config = dict(
    n_layer=10,
    d_model=128,
    rope_base=500000.0,
    bias='all',
    init='normal',
    optimizer='muon_variant',
    lr=0.00723,
    schedule='wsd',
    decay_shape='sqrt',
    batch_tokens=16384,
)
Each number is 128 + 32 x the weight over its row's rms, rounded and kept within 0 to 255. Layers, rows and columns count from 0. The size above them is the row's rms in percent of the matrix's.

# layer 2 MLP down (transposed), 640x128, rms 0.0559, rows 102-154, columns 0-63
size [ 94 126  94  96 100 100  87 104 111 100 120  96  94 101  98  65  90  93  89 100  92  90  98 116 112 109 103 117  94 107 104 100 103 101 105 106 113 102 102  87  85  99  97  90  86 100  70 116 100 109 108 102  95]
[[150 212 107 132 150  90 165 106 108 101 104 105 170 121 128 154  92 120 116 146 170 130 104 105 105 122 181 151 183 122 134 152 119 128 134  31 139 183 158  54 127 142 152 114  64 162 144 195  91 136  82  74 106 110 152 170 157  79  93 165  89 116  69 137]
 [ 84 143  84  87  77 115 159 140  75 171 142 133 126 153 128 109 125 141 161  96  74 185  90  96 144 100 149 106 109 140 171 137 172 142 183 123  95 133 178 111 126 103 142 168 123 177 140  98 177 116 134 117 128 132 149 105 138 107 200 190 102 127  60 145]
 [100  77 169 137 135  81 138  89 150 126 188 149 183 100 108 142 197 123 146 151 145  96  96 154 102 105 136 107 144 155 131 112 150  94  90 171 168 134 174 142 106 124 133 112  52 113 137 188 144  87 100 116 119 140 132 100  97 116  82 136  92  91  81 206]
 [109 112 113 155 173 142 112 100 139 126  73 121 152 175  70  94 135 122 138 144 123 143 188 166 121 175 119  95  64 121 132 114  95 109 124 104 176  90 100 130 138 182 174 104  81 250 174  99 138 117 168 143 118 120 149 126  91 124  67 163 100 194 112 129]
 [164 146 154 134 152 128 158 125 123  78 117 163  66 202 102 156 128  73 145 137 136 169 145 117  96 118 100 109 122 113  90 145  88 103  93 113 138 106 128 113 127 146 105  96  84 158 158 205 138 199  95  61 131 120 160 172  88  61 116 125  98  76 200 126]
 [138 145 163 154 146 145 166 112 147 182  84 105 103 142 121  88 105 115  83 103 128 101 141 120  92 154 141 178 125  86 127 122  81  99 146 108  90 124 132 162 151 180  49 176 112 142 160  97 129 126 151 141 166  23 142  92 158 102 108  95 115  94  98 110]
 [106 123 114 183 193 144 175  60 133 113 170 154 121 121 100 114 154 109 157  32  93 130 179  79 130 136 115 109 117 175 187 180 168 114 172 153 113 188 149 116 176 124 144 101 122 138  86  68 112 112 133 114  70 135  68 119 133 152 162 126  90 102 132 104]
 [139  94  69 127 147 162 132 131  51 155 135 132 105  97 117 133  94  96 116 100 153 138 126 160 142  71 102 192 161 173 162 142 148  61  86 128 155 104 140 135 117  80 188 124 146 122 149 103 127 103 132 105 142 118  83 181 212 148 153 107 142 115 161 157]
 [178 142  79 160 115 122 181 113  79  47 109 133 196  92 112 128 201 137 124 138 124  90  96 188 100  37 137  51 104  94 132  59 108  87 121 101  99  85 136  94 119 146 176  85 101  98 167 154 112 193 167 125 187 141 183  98 150 145  96 131  69 149 124 124]
 [ 90 133  93  96 177 109 115  85 120 137 100 174  78 150 120 137 167 128 162 157 178 119 146 127 154  95 162 152 110 138 117 153 144  90 122 124 165 126 148 127  75 155 147 132 155 184 170  71 131 163 107 116 145 132 127 165 134 148 138 222 152 104 135 135]
 [169 157 110 140 178  78 128 127  83 102 173 147 153 116 123 114 216 113 161  95 131 130 115 141 104 120 111 180 130 109 105 137 130 123  89 144 120 111 201 116 135  70 134 111 165 171 132 149  91 102 124 123 103 108 160  77 128 112 139 132 139 157 110 170]
 [135  97 203 106 115 132 106  86  97 140 107 104 197 130  92 155  91 106 111 152 118  98 157 146  93 121 129 118 126 167 174  98 138  85 146  44  64 148 139 136 105 113  48 139 115  87  88 137 129 146 131  96 156 101 101  88 128 131  95  93 137 149 125 144]
 [116 160 139 111 133 168 101 140 131 123 106 142 152  95 169 121  58  83 116 151 137 114  95 151  69 118 184 120 151  85  93 193 153 142  99 111 142 144  52 105 123 191 142 100 132 101 186 108 163 135 141 171 163 122  95 141 114 114 170 154 163 157 134 108]
 [155 137 144 204 111 168 121 177 100  71  76 129 141 157 137 135 141 190 152  81 174 102 153 112 115 139  70 105 103  28 167  94 152 100 129 106 134 127 128 118 157 100 159 111  62 133 107 178 117 107 151  97 107 121  63 128 146 155 160 162 154  99  98 108]
 [113 143 152 127 114 167 166 152 106 145 131 146 123  99 150 178 159 170 132 118  91 144 116 101 136 104 107  74 181 187 161 200 126 180 123 173 120  95 140 166 156 134 208  75  90 152 113 157 161 130 141 146 148 176  75  81 151 113 151  90 148 122 173  97]
 [ 49 117 118  84 149 132 148  88 126  94 189 124 113 148  87  85 134 115 125 146 112  55 108 100 126 229 172  73 167 122 154 118 124 131 166  99 145 107 180 129 121 135 144 121 136  93 170  58 132  77 119 142 132 133 118 120  88  91 134 174 158  88 148 141]
 [112 126  88 152 146  70  60 164 106  77 119 126 109 137 106  94 133 198 166 169 146  84 156 122 101 121 125 120 135 170 166 106 150 131 142 151 104  88 135 139  96 123 140 128 190  82  96 159 133  82 156 164 116  72 139  99 161 115 143  59 129 115 165 153]
 [136 120 119 132 157 102  78 110 141  97 102  87 160 172 140  92 149 180 165  98 119 135 103 193 126 217 144 115 156 171 116 125 113 142 128 123  79 127  63 104 152  94  56 154 113 135  82  96 169 175  98 137 209  75  81 184 154 127  80 167 125 121 142 122]
 [145 155 129 167 200 108 105 156 152  67 109 145 117  90 122 160 158 141 155 144 119 115 134 148 125 155 122 141 166 119  69 135  94  79 133 110 103 115 113  96 132 141 134 174 106 109 126 158 129 142  71 138 113  81 164  86 111 157  83 119 112 154 138 106]
 [160 183 140  88 137 103 100  65 102  85  90 119 113 156 117 157 143 103 110 140 100 127  54  90 153 141 141 115 108 129 198 168 147 117 137  94  89  92 113 150 141 144  71 127 125 141 151 159 140  99 134 107 194 110 168 165 162  86 161 144  87  93 157 109]
 [156 159 115 166 101 120  99 158  90  89  95 125  92 158 154 128  42 177 144 204 106  88 112 116 127 147 134 141 130  74 140 201 139 104 138 110  66 175 140 139  71 151 100 116 154 162  86 133 160 157 164 124  75  85  82 143 121 146 122 137 139 149 136  82]
 [142 179 166 112 124 168  87 119  72  92  83  99 153 147 157 161 135 117 223 155 147 168  85 110 115 180 172 130 149 170  80 113 151 179 169 174  76 110 120 100 107  72 106 120 103 132 113 117 179 183 155 134 128 154  80 104 124  94 138 179 102 125 139 108]
 [148 112 160 127 133 103 105  68 194  86 104 160 129 135 115 155 116 123 114 152 122  94  94 129  98 156 178 151 180  76 121 138 149 115 116 125 101 111 141 153 131 139 153 126 117 159 103 162  93 112 155 147 122 133  96 170 105 151  98 141 130 112  67 132]
 [108 158 154 132 142 167 152 142  96 133 142 158 157 108 152 158 196 185 148  93 105 132 125 109 139 110 131  88  75  84  75  99 118 186 123 161 139 144 127  97 123 125 109 128 113 152 127  67 136 151 117  85  99 141 172 152  99  89 223 146  94 130 107  88]
 [123 118 129 125 171 111  64 126 123 128  98 131 180 133 133  88 157 102 160 159 147 129 148 156 169 146  96  95  68 131 149 193  77 141 152  99 122 135 113 175 108  44 143 106 127 151 126 125  95 126 178 119  98 148 142  77 176 155  69  80 201 143 150 135]
 [ 54 121  63 114 166 185  82 110 101 133 141 178 121  85 113 105 130 210 120 143 125 114 114 190 177  98 161 115 103  91 196 174  63  64 146 147 124 125 137 151 114 115 130 121 140 174 125 106 154 150  98 152 116 102 118 152 153 130 134 137 130 128 122 149]
 [ 94 116 132  98 107 122 138 171  90 120  96 153  94 129 118 167 130 152 162  96 104 109 152  73 147 119  99 135 141  98 115 148  97  73 115  74  96  81 110 159 128 178 140  87 160 109 159 108 128 120 152 155  71 142 192 130 117 164 193  79  74 157 133 150]
 [ 85 112 145 151 146 152 160 154 133 101 120 113  87 130 102  99  93 145  75 153 111  98 107 171 101 143 108 138 135 119 131 115 118  79 129  83  89 116 138  86 136 122 180 114  94 110 141 134 146 133 184 128 159 128 112  95 155 162 140 102  82 106 155 140]
 [139 198 121 138 163 133 119  83 106 108  77 164 135 137 195 114 136 179 174 173  75 102 139 127 101 147 213 180 116  70 181  94 157 110 154 179 125 174 118  92 185 142 132 136 125  92 113 102 114 130  95  93 123 121 139 186 107  84 163 165 140  72 132 153]
 [100 109 104 136 170 158 119 128 140 149 134  75 122 127 148 172 129 114 143 134  90 128 157 141 136  85 139 150 119 161 108  72 139 183 127 147 147 128 165 115  73 119 186 141 140  89 196 180 121 114 142 111 101 148  46 123 131 161  73 104 176 114  83 135]
 [221 151 126 169  84 117 127 113 116 141 144 115 135 150  79  87  85 145 142 110 122 141 177 185 140 139 137 117 141 106 160 139 148 127 113  92  73 126 108 118 152 115 151 117  73 143 142  76 114 134 123 113 191  86 124  74  71  94  56 163  99 172 144 125]
 [127 127  92 104 154 190 162 169  95 135  93 172  91  93 132 120 120 141 131  96 141 126 106 119 107 133  98 196 195 128 137 135 112 125 104 151 170 114 144 113 166 192  78 135  70 121 116 191 136 146  93 105 175 176 162  98 124 151  94 132 120 144 171 156]
 [ 85 140 116 205 156 150 105 112 163 173 136 138 126 112  75 162 109 189  77 140 125 147 134 124 116 139 119 184  91 142 135 127 115 130 177 162  91 104 119 125 127 146 154 129 109  58 140  92 143 106  70 134 140 129 159 136 134  81  87  99 156 112 138 157]
 [132  98  50 103 117 132 132 152 111 139 133 142 141 156 105 166 111  86 119 136 153 130 125 127 119  86 136 136  69  96  74  90  88 135 161 135  45  89 113 151 189 210 141 197 203 150 154 147 126  95 100 124 189 118 150 143 130 160 138 147  79 120 162 154]
 [145 100 158 125 123 109  97 105 126  72 101 180 136 119 158 137  62 164 123 155 159  98 101 151  93  37 160 196 101 113  91 106 154 126 159 136 133 107 175 151 187 146 172 121 134 140 138 162 140  64 177  66 196  81  85  86 120 103  76 132 168  93 146 125]
 [159 140 140 116 130 120 123 146 126  97  61 137 171  92 122 141 112 120 126 201 169 113 113 114 131 143 131 171 127 106 146 104 126 108 119  72 113 106 125  88 209 200 100 160 115 133 154  91 111  73 141 125 164  47 176 136 160 101  84 123 139 148 155 137]
 [143  95 143 114 130  70  78 100 133 131  76 139 151 160 152 180 118 178  92 197 115 111  78 108  88 192 117 110 111 146 108 183 164 120  92  85 128 118  86 130 107 145 143 146 106  98 118 105  84  97  95 165 155 130 197 114 133 113  70 125 119 152 145  97]
 [119 128  85 123 127 120 108 113 172 143 103 119 164 144  99 115  94 156 108 144 152 114 132 203 122 124 107 112 201 114 142 178 149 153 176 115  95 150 119 161 121  68 110 107 147  81 106 106 103 132  55 114 103 133 176  92 124 163 129 116 128  93 156  94]
 [171 110  98  89  69 117 114  92 153 142 153 156 122  95 103 101 156  93 132 104 119 138 125 129 121 113 102 111 125 160 166 152 198 139 106  61 135 157 110 137 180 147  76 160 142 173  62  99 134  36 117 137 120 190 110 155 142 214 129 170 146  97 167 133]
 [125  42 121  97 160 184 181 115 138 176 119 117 150  58 141  87 127 123 143 121 125 157 140 126 157 124 171 100 156 104 117 157 152 124 122  78 150 119 139 180 175 163 182 141  82 176 164  81 116 111 172 132 145 165 170 246 115 152 150 117 156 117 207 128]
 [122 119  81 161 152 112 148 168  98  83 110 174 154 148  94 138  69  87 139 103  96 129 174 136 163 143 149  97 170 188  83 103  91 155 129 189 136 118 152 158 124 157 133 103 143 132  92 166  94 144 179 130  83 105 108 141 153 166 155  98 108 106 153  79]
 [ 80 123 129 144 127 125  47 155 102 120 128 133 118 132 103 128 111 115 189 168 179 109 183 125 142 104 126  88  95 125 172 131 135 114 121 100 138  99  88 116 121 108 135 185  90 162 167 159 119 128  64  98 144  57 103 120 147 159  86 131 180 150 107 143]
 [112 105 130 102  66  76 193 154 206 185 126 163 108 149 121 113 161 141 154 161 156 153 202 112 126 101 119  85 144  89 156 150  96  96 103 132 155 137 146 165 119 144  65 120 138 155  76 156 181  99 120 154 129 135 111 104  70 138 164 157 140 152 151 115]
 [146 118 131 132  95 146 142 104 151  73  79  88 127 177 174 145 111 117 151 126 104 136  75 131 162 118  70 126 180 139 155 164 120 184 110 125 133 122 101  50 133 169 149  82  71 147 160 134 109 118 109 113 141  77 127  88 100 148 106 161 127  48 101 171]
 [152 156 151 179 143 116 130 140 108 143 150  55 109 159 105 152 124 174 128 144 149 107 131  95 152 144 101 151 173  81 189  95 107 132 147 135  65 122 150  97 116 102 127 179 137 107 156 105 103 116 149  99 162 126 105 145 134 151 130 121 100  83 150 101]
 [125 130 108 112 196 107  87  85 134 136  77 116 118 136 133  96 112 100 161 130 127 106 148  97 137 154 198  83 132  87 150 103  74 186 100 166 179 150 117 128  71 112 140 177 111  87 145 117 124 110 160  71 102 128 167 134 134  91 148  38 204 148 123 123]
 [111 145 126 106 115 141 107 134 123 151 156 129 187 103 144  90 141 129 155 149 129  71 118 123 140 124 140 142 184 113 186 213 132  45 171 132 115 114  82 146 161 203  73 137 134 117  82  42 127 124 128 113 128 142 189 149 110 143 127 179 126 133 141 145]
 [173 100 149 152  68 164 110 112 156 154 221 110  98 100 119 102  93 137 174 136 148 151 118 121  42  83 148 129 139 109 117 123 122 100 118 135  37 127 129 138 133 131 128 137 145 104 138 190 140  85 129  82 153  64 148 131 106 192 124 116 165 154 141 131]
 [ 75 155  55 125 156 142  92 114 150 135 194 163  67 105 112 162 152 136 139 132  94  94  78 194 117 140 104  83  89  99 122  99 162 120 145 122 145 112 129 159 130 100 142 128 160  69 137 175 118 107 126 114 140  73 100 146 163 167 170 162 144 141  99 153]
 [119 151 124  99 111 105 110 114 150 167 136 135  96 139 167  78 121 142 192 125 117 143  80 130 172 101  94 150 126 123  69  84 126  97 138 131 104 171 113 138 163  99 134 173 113 100  99 135  59  85 135  88 138 114 126 146 131  78 118 124 181 194 207 113]
 [145 147 158 158 140 103  56 105 114 148 100  86 104 170 134 109 140  56 166 138 138 181 136 125 149 116  84 141 102 161 138 141 125 124 112  92 135 137 112 138 156 163 114  65 113 175 139 106 102 164  79 114  88 111  78 131  91 110 139 153 135 114 130 129]
 [152  85 167 107  91 161 182  97 118 184 101 118 167 111 124  86  92 104 118 149 154  86 149 151 157  81 125 222 163 125 123 160 121 153 102  93 112 154 122 152 147 162 166 153 127  93 125  97 164 111 210 114 152 111 132 115  82 170  96 149 149 127 105 134]
 [ 57 148 142 140  81 177  84 107 112 141 144 118 167 193 130 108 102 152 136  80  97 106  61 132 133 161 134  75 122 140 115  72 103 166 125 114  68 148 104 176 128  85 169 132 187 134 194 137 118 114  78 147 101 157  80 139 104 189 172 144 135  91 169  70]]
# layer 2 MLP up, 640x128, rms 0.146, rows 103-154, columns 0-63
size [111  91  99  95  94  94 108 109 101 112  91  96 104  95  94 100  84  80  98  82  93 100 104 109 115 106 109  81 110  98 102 100 104 106  82 105 102  99  95  83  95 109  85  92 104  90 102 104 105 100 108  97]
[[ 76 120 117 106  65 160 128 122 126 132 187 132  68 171 117  93 135 148 163 114 162 184 130 139 133 157 117 103 101  65 125  63 182 113 164 130 195  74 142 153 147 138 151 148 123 100 181 169 104 103 103  87  97 143 133 170 149 141 128 155  68 149  98 102]
 [146 139 105 121  99 168 139 113 142 131 108 113 139 104 130  96  88  95  76 135 109 175 170  88 129 144  90 190  88 126 113  74 132 171 131  67  95 141  97 168 139 143 136 161 194 109 125  93 161 155 168 152  83 129 179 123 207 169 158 119 123 117 157 104]
 [ 65 150  72 156 119  84 117 111 142 140 123 155  56 140 197  94  99 124 127 128 131  82 106 124 159  86  90 204 179 140 106 195 125  96 159 111 136 109 159 179 115 174 149  87  98 146 146 132 116 176 153 165 121 167 192  91 114 121 134 125 154 176  50 136]
 [ 77 101  95  87 164 151  99 155 148 142 120 151 164 131  90 117 100 122 153 118  91 115  91 161 191  84  84 177 154  92 147 143 133 179 147 103 117 109 129 179  90 113 159 124 148  88 150  78 114 112 109 107  95 165  99 137  91 106 126 133 140 109  58 153]
 [133 169 108 146  93  70 107 139 100 168 109 140 109 111 205 124 157 117 142 128 121 139 127 100 168 147 150  81 123 139 178  78 165 179  84 182  98 109 162 149 115 141 119 108 141  92 199  71 145  86  69  99 171 144 151 120 135  78 106 161 164 179  88 120]
 [125  95 140 126  91 149 125 125 146 109 146 143 149 170 129 145 136 127  38 139  91 116 134 139 135 110  49 113 169 150 113 137  70 179 145 109 134 119 169 118 166 155  98  44  96 124 148 187 118 143  95 197 148 122 119  99 132  90 102 138 163 122 113 134]
 [123 168 124 199 178  99 125 160 113 107 105 143 144 135 199 169 103 155 167 164 136 159 111  29 138 104 199 127 120 135  65  90 183  88 157 121 155  78 129 136 169 150 169  84 126 136  78 153 123 161 139 130 109 161 133  96 135 138  98 169  85 118  94 166]
 [121  86  97 151 165 126  83 152 109 114 113  76 125 134  94 157 108 146 136 128 132 102 179 148 158 171 125 127 126 127 129 146  97 102 159 134 132 110 122 163 129  86 141  72 151 132 127 128 146  98 161 121 120 133  43 139 128 129 127 115  91 167  41 120]
 [110 119  69 115 135 160 154 189 155 107 166 110 146 135  68 136  51 119  42  86 140 109 188 145 219 123 147 128  83 116 102 156 151 103 168 115 101 110 112 163 124 155 108  66 124 163 145 130 139 121  85  98  97 104 107  96 141 166 166 172 149 104  60 151]
 [ 83 142 148  99 100  98 176 159 150  82 150 162 118  93 101 219 161 167 175 159 115 157 119 121  99 144  70  99 148 172 181 148 119 144 122  98 104  95 124 121 123 146  99  75  45  88 120  81 138 146 139  83 119 159  59 102 148 146 115 120 203 151 136 114]
 [110 174  99 117 142 116 174 190 108 119  89 121  91 131 157 130 118 119 107 122 147 123 140 116 159 137 115 131 135 100 113 119 111 145 108 153 200 219  92  96 111 129 166 124 141 124 167 106 102 135  85 102  83  95 121 169 166 111 141 197 122 137  97  60]
 [127  89 104 103 156 122 153  88  79  78  81  90 123 151 141 158 160 153 117 144 133 129 186 161 179 114 100  94 159 150 153 116 130 117 213 201 154 137 170 161 118 108 129 143 123 117 129 197  67 177 134 102 137  89 143 110 121 103 167 146  90  99  87 159]
 [138  78 139  81 115 103  97  78 146  92 116 148 181 103 154 137 114  95  60 150 131 167 211 127 138 129 159 155  89 154 125 156  71  85 113 142 144  95 147 142 149  59  63 147 130 164 169 130 105 173  66  99  67 105 171 147 118 113 133 151 122 129 141 105]
 [122  92 126 158  71 116 151 100 111 172 130 130 119 153 166 131 127 141 159 184 144 135  85 114 135  60 129 155 168  96 139 140  97 104 137  80 182 143 133  71 178 114 187 162 138 141  92  77  85  83 113 130 121 101 146 100  95 148 106 103 104 148 106 116]
 [ 86 130 113  81 136 193 154 107 137 118 107 138 152 127 148 110 210 159 105 160  95  91 121  89 119 180  88 105 174 105  87 151 132 193 121  94 162 129 155  61 118 160 143 140 160 131  90 145 150 161 142 123 163 114 149 117 120 141 163 134 223 123 138 112]
 [109 131 114 108 142 197 156  98 134 197 134 107 136 142  93  93 137 140  86 141 161 218 171 132  68 145 139 149 129 170 118  87  50 127 105 143 190 112  72 154  45 148 108 156 111 151 202 164 185 116  97 185 100 142 166 111 117 116 119 131 149 102 106 167]
 [114 136 107  75 131 108 116 141 118 117 146 171  75 108 129 125  76 176 122 179 133  98 169  91 122 140 101 164 147 152 118  53 146 108 135 110 159 169 233 110 132 136 190 109 153 151 164 120 113  85 133 124  97 165 173 146 121 100  98  69 161 116 135 162]
 [142 190 117  77  70 150 152  59 107 171 110 135 141 134 136 185 155  96  86 113 147  89 115 133 102 112 157 173 140 135 135 160 128 176 154 115 212 139 164 169  88 135 136 127 103 117 155 129 100 138 156 194 109 120 117 129 126  93  87 111  93 157  87 193]
 [152 138 119  83 145 125 115  69 116  87 161 105 152 136 129 145 100 157 162 132  75 107 150 112 229  83 187 143  63 216  40 152 151 113 113 132 159 116 109  99  83  90 154 148 113 161 124 155 144 155  94 159  87 107 143 167 103 138  97 115 145 165 164 137]
 [170 160 100 122 121 165 151  75 125 157  91 110 159 115 106 163 185  81 126  86 113 182 100  65 117 156 116  82 150 135 122 118 115 140 115 206 141 169 122 150 168  68 108 174 144 152 139 127  90 135  68 196 143 140 149 135 111 100 158  68 112 123 178 179]
 [157  72 162 167  97  89 198 153 118 147 177 127 105 130 101 122 130  85  44 138 135  89 115 117 118 132 115 156 137  67 164 166 173  76 126 118 196 118 111 167 110 130 168 111 159 130 150  99  75  96  43 125 129 141 160 178 106 138 101  81 138 118 128 119]
 [177  87 139  71 121 121 174 170  85 151  77 160 128 104 173 121 135 119 102  74 144  87 128 147  73  91  79  96 115  92 115  95 103 123 161 201 136  92 146 128 106 147 136  85 157 146 148  71 222 164  73 151 147 139 100  87 117 155 159 184  98 161 179 125]
 [120 114 158 121 149 178  89 178 139 166 106 132  76  83 130  84 144 113 109 167 166  92 111 164  55  68  76 155 186 108 124  93 147 107 139  71  92 121 130 153 143 133 135 134 135 130 133  78  95 151  51 118 157 149  81 153 151 253 142 115 118  93 136 136]
 [ 86 169 101 106 166  94  98 166 129 156 100  82 133 157 141 142 117 105 188 160 174 118 131 139 129  72 162 110  55 120  78 146 108 142  90  93 113 123 150 158  82 162  86 143 101 159 103 154  99 186 122 164 151 119 137 157 174 111 159 102 162 125  96 122]
 [ 83  99 148 100  54 128 138 131 173 106 137 175 112  39  83 113 110 165 130 159 154 118 135 194 170 121 121 111 100 105 137 156  99  91 139 124  96  96 158 143 156  74 121  70 110 145 182  74 121 104 141 117 119  77 142 137 151 130 133  82 161  93  81 116]
 [106 105 124 104 128 154 115 158 183 150  83 160 139 143 110 177  78 103 127 152 104 150  99 146 221 148 166  94 150 124 180 121 111  93 121 137 170 125 123 173 101 110 182  91  76 130 171  97 209 106 166 133 109 148 138 146 103 115  87 118 194 174 178 143]
 [131 122 130 161 174 148  93 167  94 104 136 199 148 168 154 123 141 140 109 131 123 146 190  91 124 105 125 116 148 200  85 129  70  99 141 136 123 149 138 162 138 159 121 137 124  66  87 152  74 151  57 140 151 162 115 151 118 144 112 126 132 178 102 125]
 [119  68 135 129 134 168 127  78 151 133 168 117 110  99 140 144 137  98 126 118  88 158 175 137 126 114  84 112 156 127  95 150 104 113 118 120 111 131 125 137 126 120 157 140  91 105 175 131 163 169  96 110 127 170 127 144 128 117 129   6 141 141 139 203]
 [167 131 119 187 146 108  90 109  88 128 109 162 149 120  90 122 124 181 152 107 147 161 141 136 118  69 145 108 159 126 170 144 130 117 167 110  97 108 136 175  90 166 140 138 135 162  61 104 157 155 190 154 144  94  45 125 173 106 156 117 170  92  84 126]
 [125  88 150 118 131 189 156 126 154 134 149 139 136  94 147 138  96 158  72  89 150 143  90  62 150 133 143 145 109  77  47  80 129 148  94 114 161 103 125 123 179 113 197 109  84 142 126 202 144 119 141 145 111 150  97 113 111 142 149  93 121 170  94 131]
 [109 141 121 123 141  98 112  95 125 111  49 131 155 150 146 126 140 142  26 119  92 143 136 147 132 103 146 117 107 111  69  40  95 114 140 106 121 142 131  88  76 102 135 148 143  71 119 152 128 161 136  85 138  63  92 112 124 103  64 144 158 162  90 158]
 [148 139  52 132 121 181  98 148  93 103 163  90 136 148 128 117 112 156  85 113 163 108 135 129 183 109  96 148 134 151 133 175 101 138  44 151 128 135 136 171 170 160 119 101 122 128 149 153 112  95 167 163 121 170 104  97 114 169 163 147  97 203 148 104]
 [144 193 141 153  77 155 161  89 117 138  97  46 103 102 118 132 178 109 134 153 120 113 105 128 166 118 128 193 141 148 208 168 150 144  98 138 123 113 152 124 140 155 101 114  56  95 178 142 137 119 144 139  74 123 134 151 139 125  98 143 151  93 106 169]
 [101 141 130 161 188 133 130 147 176 107 131 102  30  66 120 146 145 126 129 131 119 142 136 115 186 138 147 114 103 160 102 146 115 100 144 186 150 143 128 114 121  93  93 162 147 107  71 108 114  84 118 119 155 109 204 161 110 128 109 131  93 155 197 112]
 [122 109 151 132 112 116 117 152  87 197 187 126  87 192 139  95 158 151 154  51  77 178 115 135 113  88 123 109 118  82 124 133 124  75 113 127 117 162  83 154 108  75 102 116  91 116 118 127 132 128 112  99 157 169  54 147 151 104 124 115  96  95 123 137]
 [107 121 138 135 117 135 115 104  90 172 157 108 163 174 124 147  92 122 153 152 139 141  85  74 169 155  98  81 182 115 108 111 148 143 111  99 109 131  79 105 125 134 126 147  81  92 168 143 106 103 129 145 121 129 108 102 130  87 129 156 166 160  96 158]
 [ 30 130 177 102 103 107 136  57 208  77  97 102 129 119 150 140 105 102 100 113 109 140 191 116  96 137 143 108  96  99  54 104 136 133 113 176 109 120 113 120 164 139 136 102 104 219 101 103 103 169 168  90 160 129 105 154 165 117 123 137 101 137  87 129]
 [ 68 122 103 130 141 164 128 174 153 138  74 146 160  91 146 132  91 157  99  50  69 139 100 101 183  99 134 115 108 128  88  91 130 109 155 136 161 136 137 176 161  95 134 108 114 127 140 133 122 151 118 158  47 125 142 128 161 114 132 130 114  93 115 189]
 [149 184  92 120  50 132  85 163  93 186 124 156  54 114 127 140 130  86  97  96 157 127 158 165 150 148  94 101 154 183 176 144  85 114 109 135  86 133 125  84 132 119  98 147 111  78 113 150 173 141  79 102  92 121 177  68 103 130 125 108 102  94  93 137]
 [101 140 158 119  96 151 162 102 163 209 152 135 106 129 133  88 150 141 102 169 108 123  94 111  85 187 110 134 152  80 168 106 145 136 128 120 123 185  88 121 108 165 136 118 166 100 152  66 158 118  92 120 159 148 139 113  94  88  86 182 171 139 114 137]
 [182 128 177 127 151 153 124 150 126 175 168 142  81  90 118 145 125 126 118 136  79 152 122 120  97 150 181 159 166 134  85 102 148 142 127 142 137  79 113 151  83 116 187 154  89 139 101 108 146  83 175 138 117 173 112  29 150 117 168 134  78 134  74 115]
 [136 116 145 135 165 155  95 140 163 123 165  97 148 139 138 115 113 194 148 130 167 162 136 130 153 101  94 138  92  83  89 149 117 109  96 135 142 122 129 126 124  86 164 104 114 141 153 110  54 121 147 103  86  43 141 134 162 191 128  67  56 126 144 133]
 [101 110 144 145 136 115 143 146 150 158 181 202 125 133  46 158 124  78  94 104  63 159 134 151 129 112 162 157  75 163 101 128 186 116  90 112 170 132 171 148 116 142 112  88 152 200  59 123 171  91 130 157 162 132 135  98 149 112 125 104 110 183 160 153]
 [141 154 131  89 148 114 154 134 131 135 107 186 131  88 158 138 137  88  22 103  97 189 104 127 113 130 209 161 152 165 111 127 122 166 129 149 204 120 132 161 168 160 130 106 118 147 107 134  87 167 109 156  39 149 125  74 175 130 146 105 169 124  96 148]
 [ 92 149 143 126 117 149 158 162 141 156 148 195 138 127 135 126 121  66 101  86 146  94  79 193  97 141  81 133 161 139  75 124  89  98 171 109 137 118 135 158 148 134 177 126 116  24 113 139  57 105  96 112  92 138  67 144  97 136 145  93  90 139 124 140]
 [ 97  90 138  96 115 166 180 134 114 180 128 129 100 155 117  76 130 114 119 118 115 114  86  78 101 174 100 134 106 103 136 140 113 100  94 157 145 114 154 100  75 126 146 119 146 137 137  93 117  66 177 122  86 116 140 127 134 119 107 103 112 104 124  38]
 [ 94  71 186 125 167 143 115 133 171 126  99 151 127 153  99 126  86 207  95 160 122 114  62  86 157 161 164 159  95 140  84 112 127 157 151 116 169 127 172 117 167 161 134  59 159 112 140 122 179 159 122 110 141 153  95 165 110 174  96 135  98 136 138  86]
 [ 87 128 222 155  18 169 191  98 113  81 149 174 168 129 140 151 165 178 126 185 128 175 173 127 169 155 189 119 118 154 123 120 110 111  93 138 152 134 113  89 105 114 149  72 103 152 144 104 151 164 166 114  78 169 102 145 142 169 129 136 219  89 113 165]
 [154  85 129 145 102 164 151 180 120  92 138 128 104 114  89 111 148 122 127 153 135 122 119 128  42 129 111 138 121 137 177 169 136 107 142 110 145 189 141 116 129 158 166 126 145 137 145  98 177 156 122 148  92 161 101 121 138 186 221  99  76 111 111 144]
 [163 178 118 140 102 137  87 104 118 118 109 146 120 137 187 163 139 101  97 124 105  82 174 121 144 160 147 130 115 143 108 103 145 198 125 154 102 138 104 105  78 129 154 111 152  89 143 179 117  90 134 105  91 174 149 162 151 111 100 108 172  97  87 128]
 [140  95  95  55  99 193 140 113 101 131 148 166  72  98 136  83  93 110 193  93 135  97 100  84  92 111 132 179 126 166  77 107 136 109  98 148 141 124 147 171 107 184  77  95 155 126 108 134 115 148 173 128 127 185 112 102 144 130  93 106 149 127 121  78]
 [181 138 109  79 162  82 129 161 110 137  66 128 121  94 162 152 216  91 152 179 125 129 173 162 104 154 122 103 131 154 144 165 124 132 139 155 174 110 136 122 132 169  77 148  85  97  91 111 134  82 109 104 136  75 121  73 167 146 110 121 116 201 153 126]]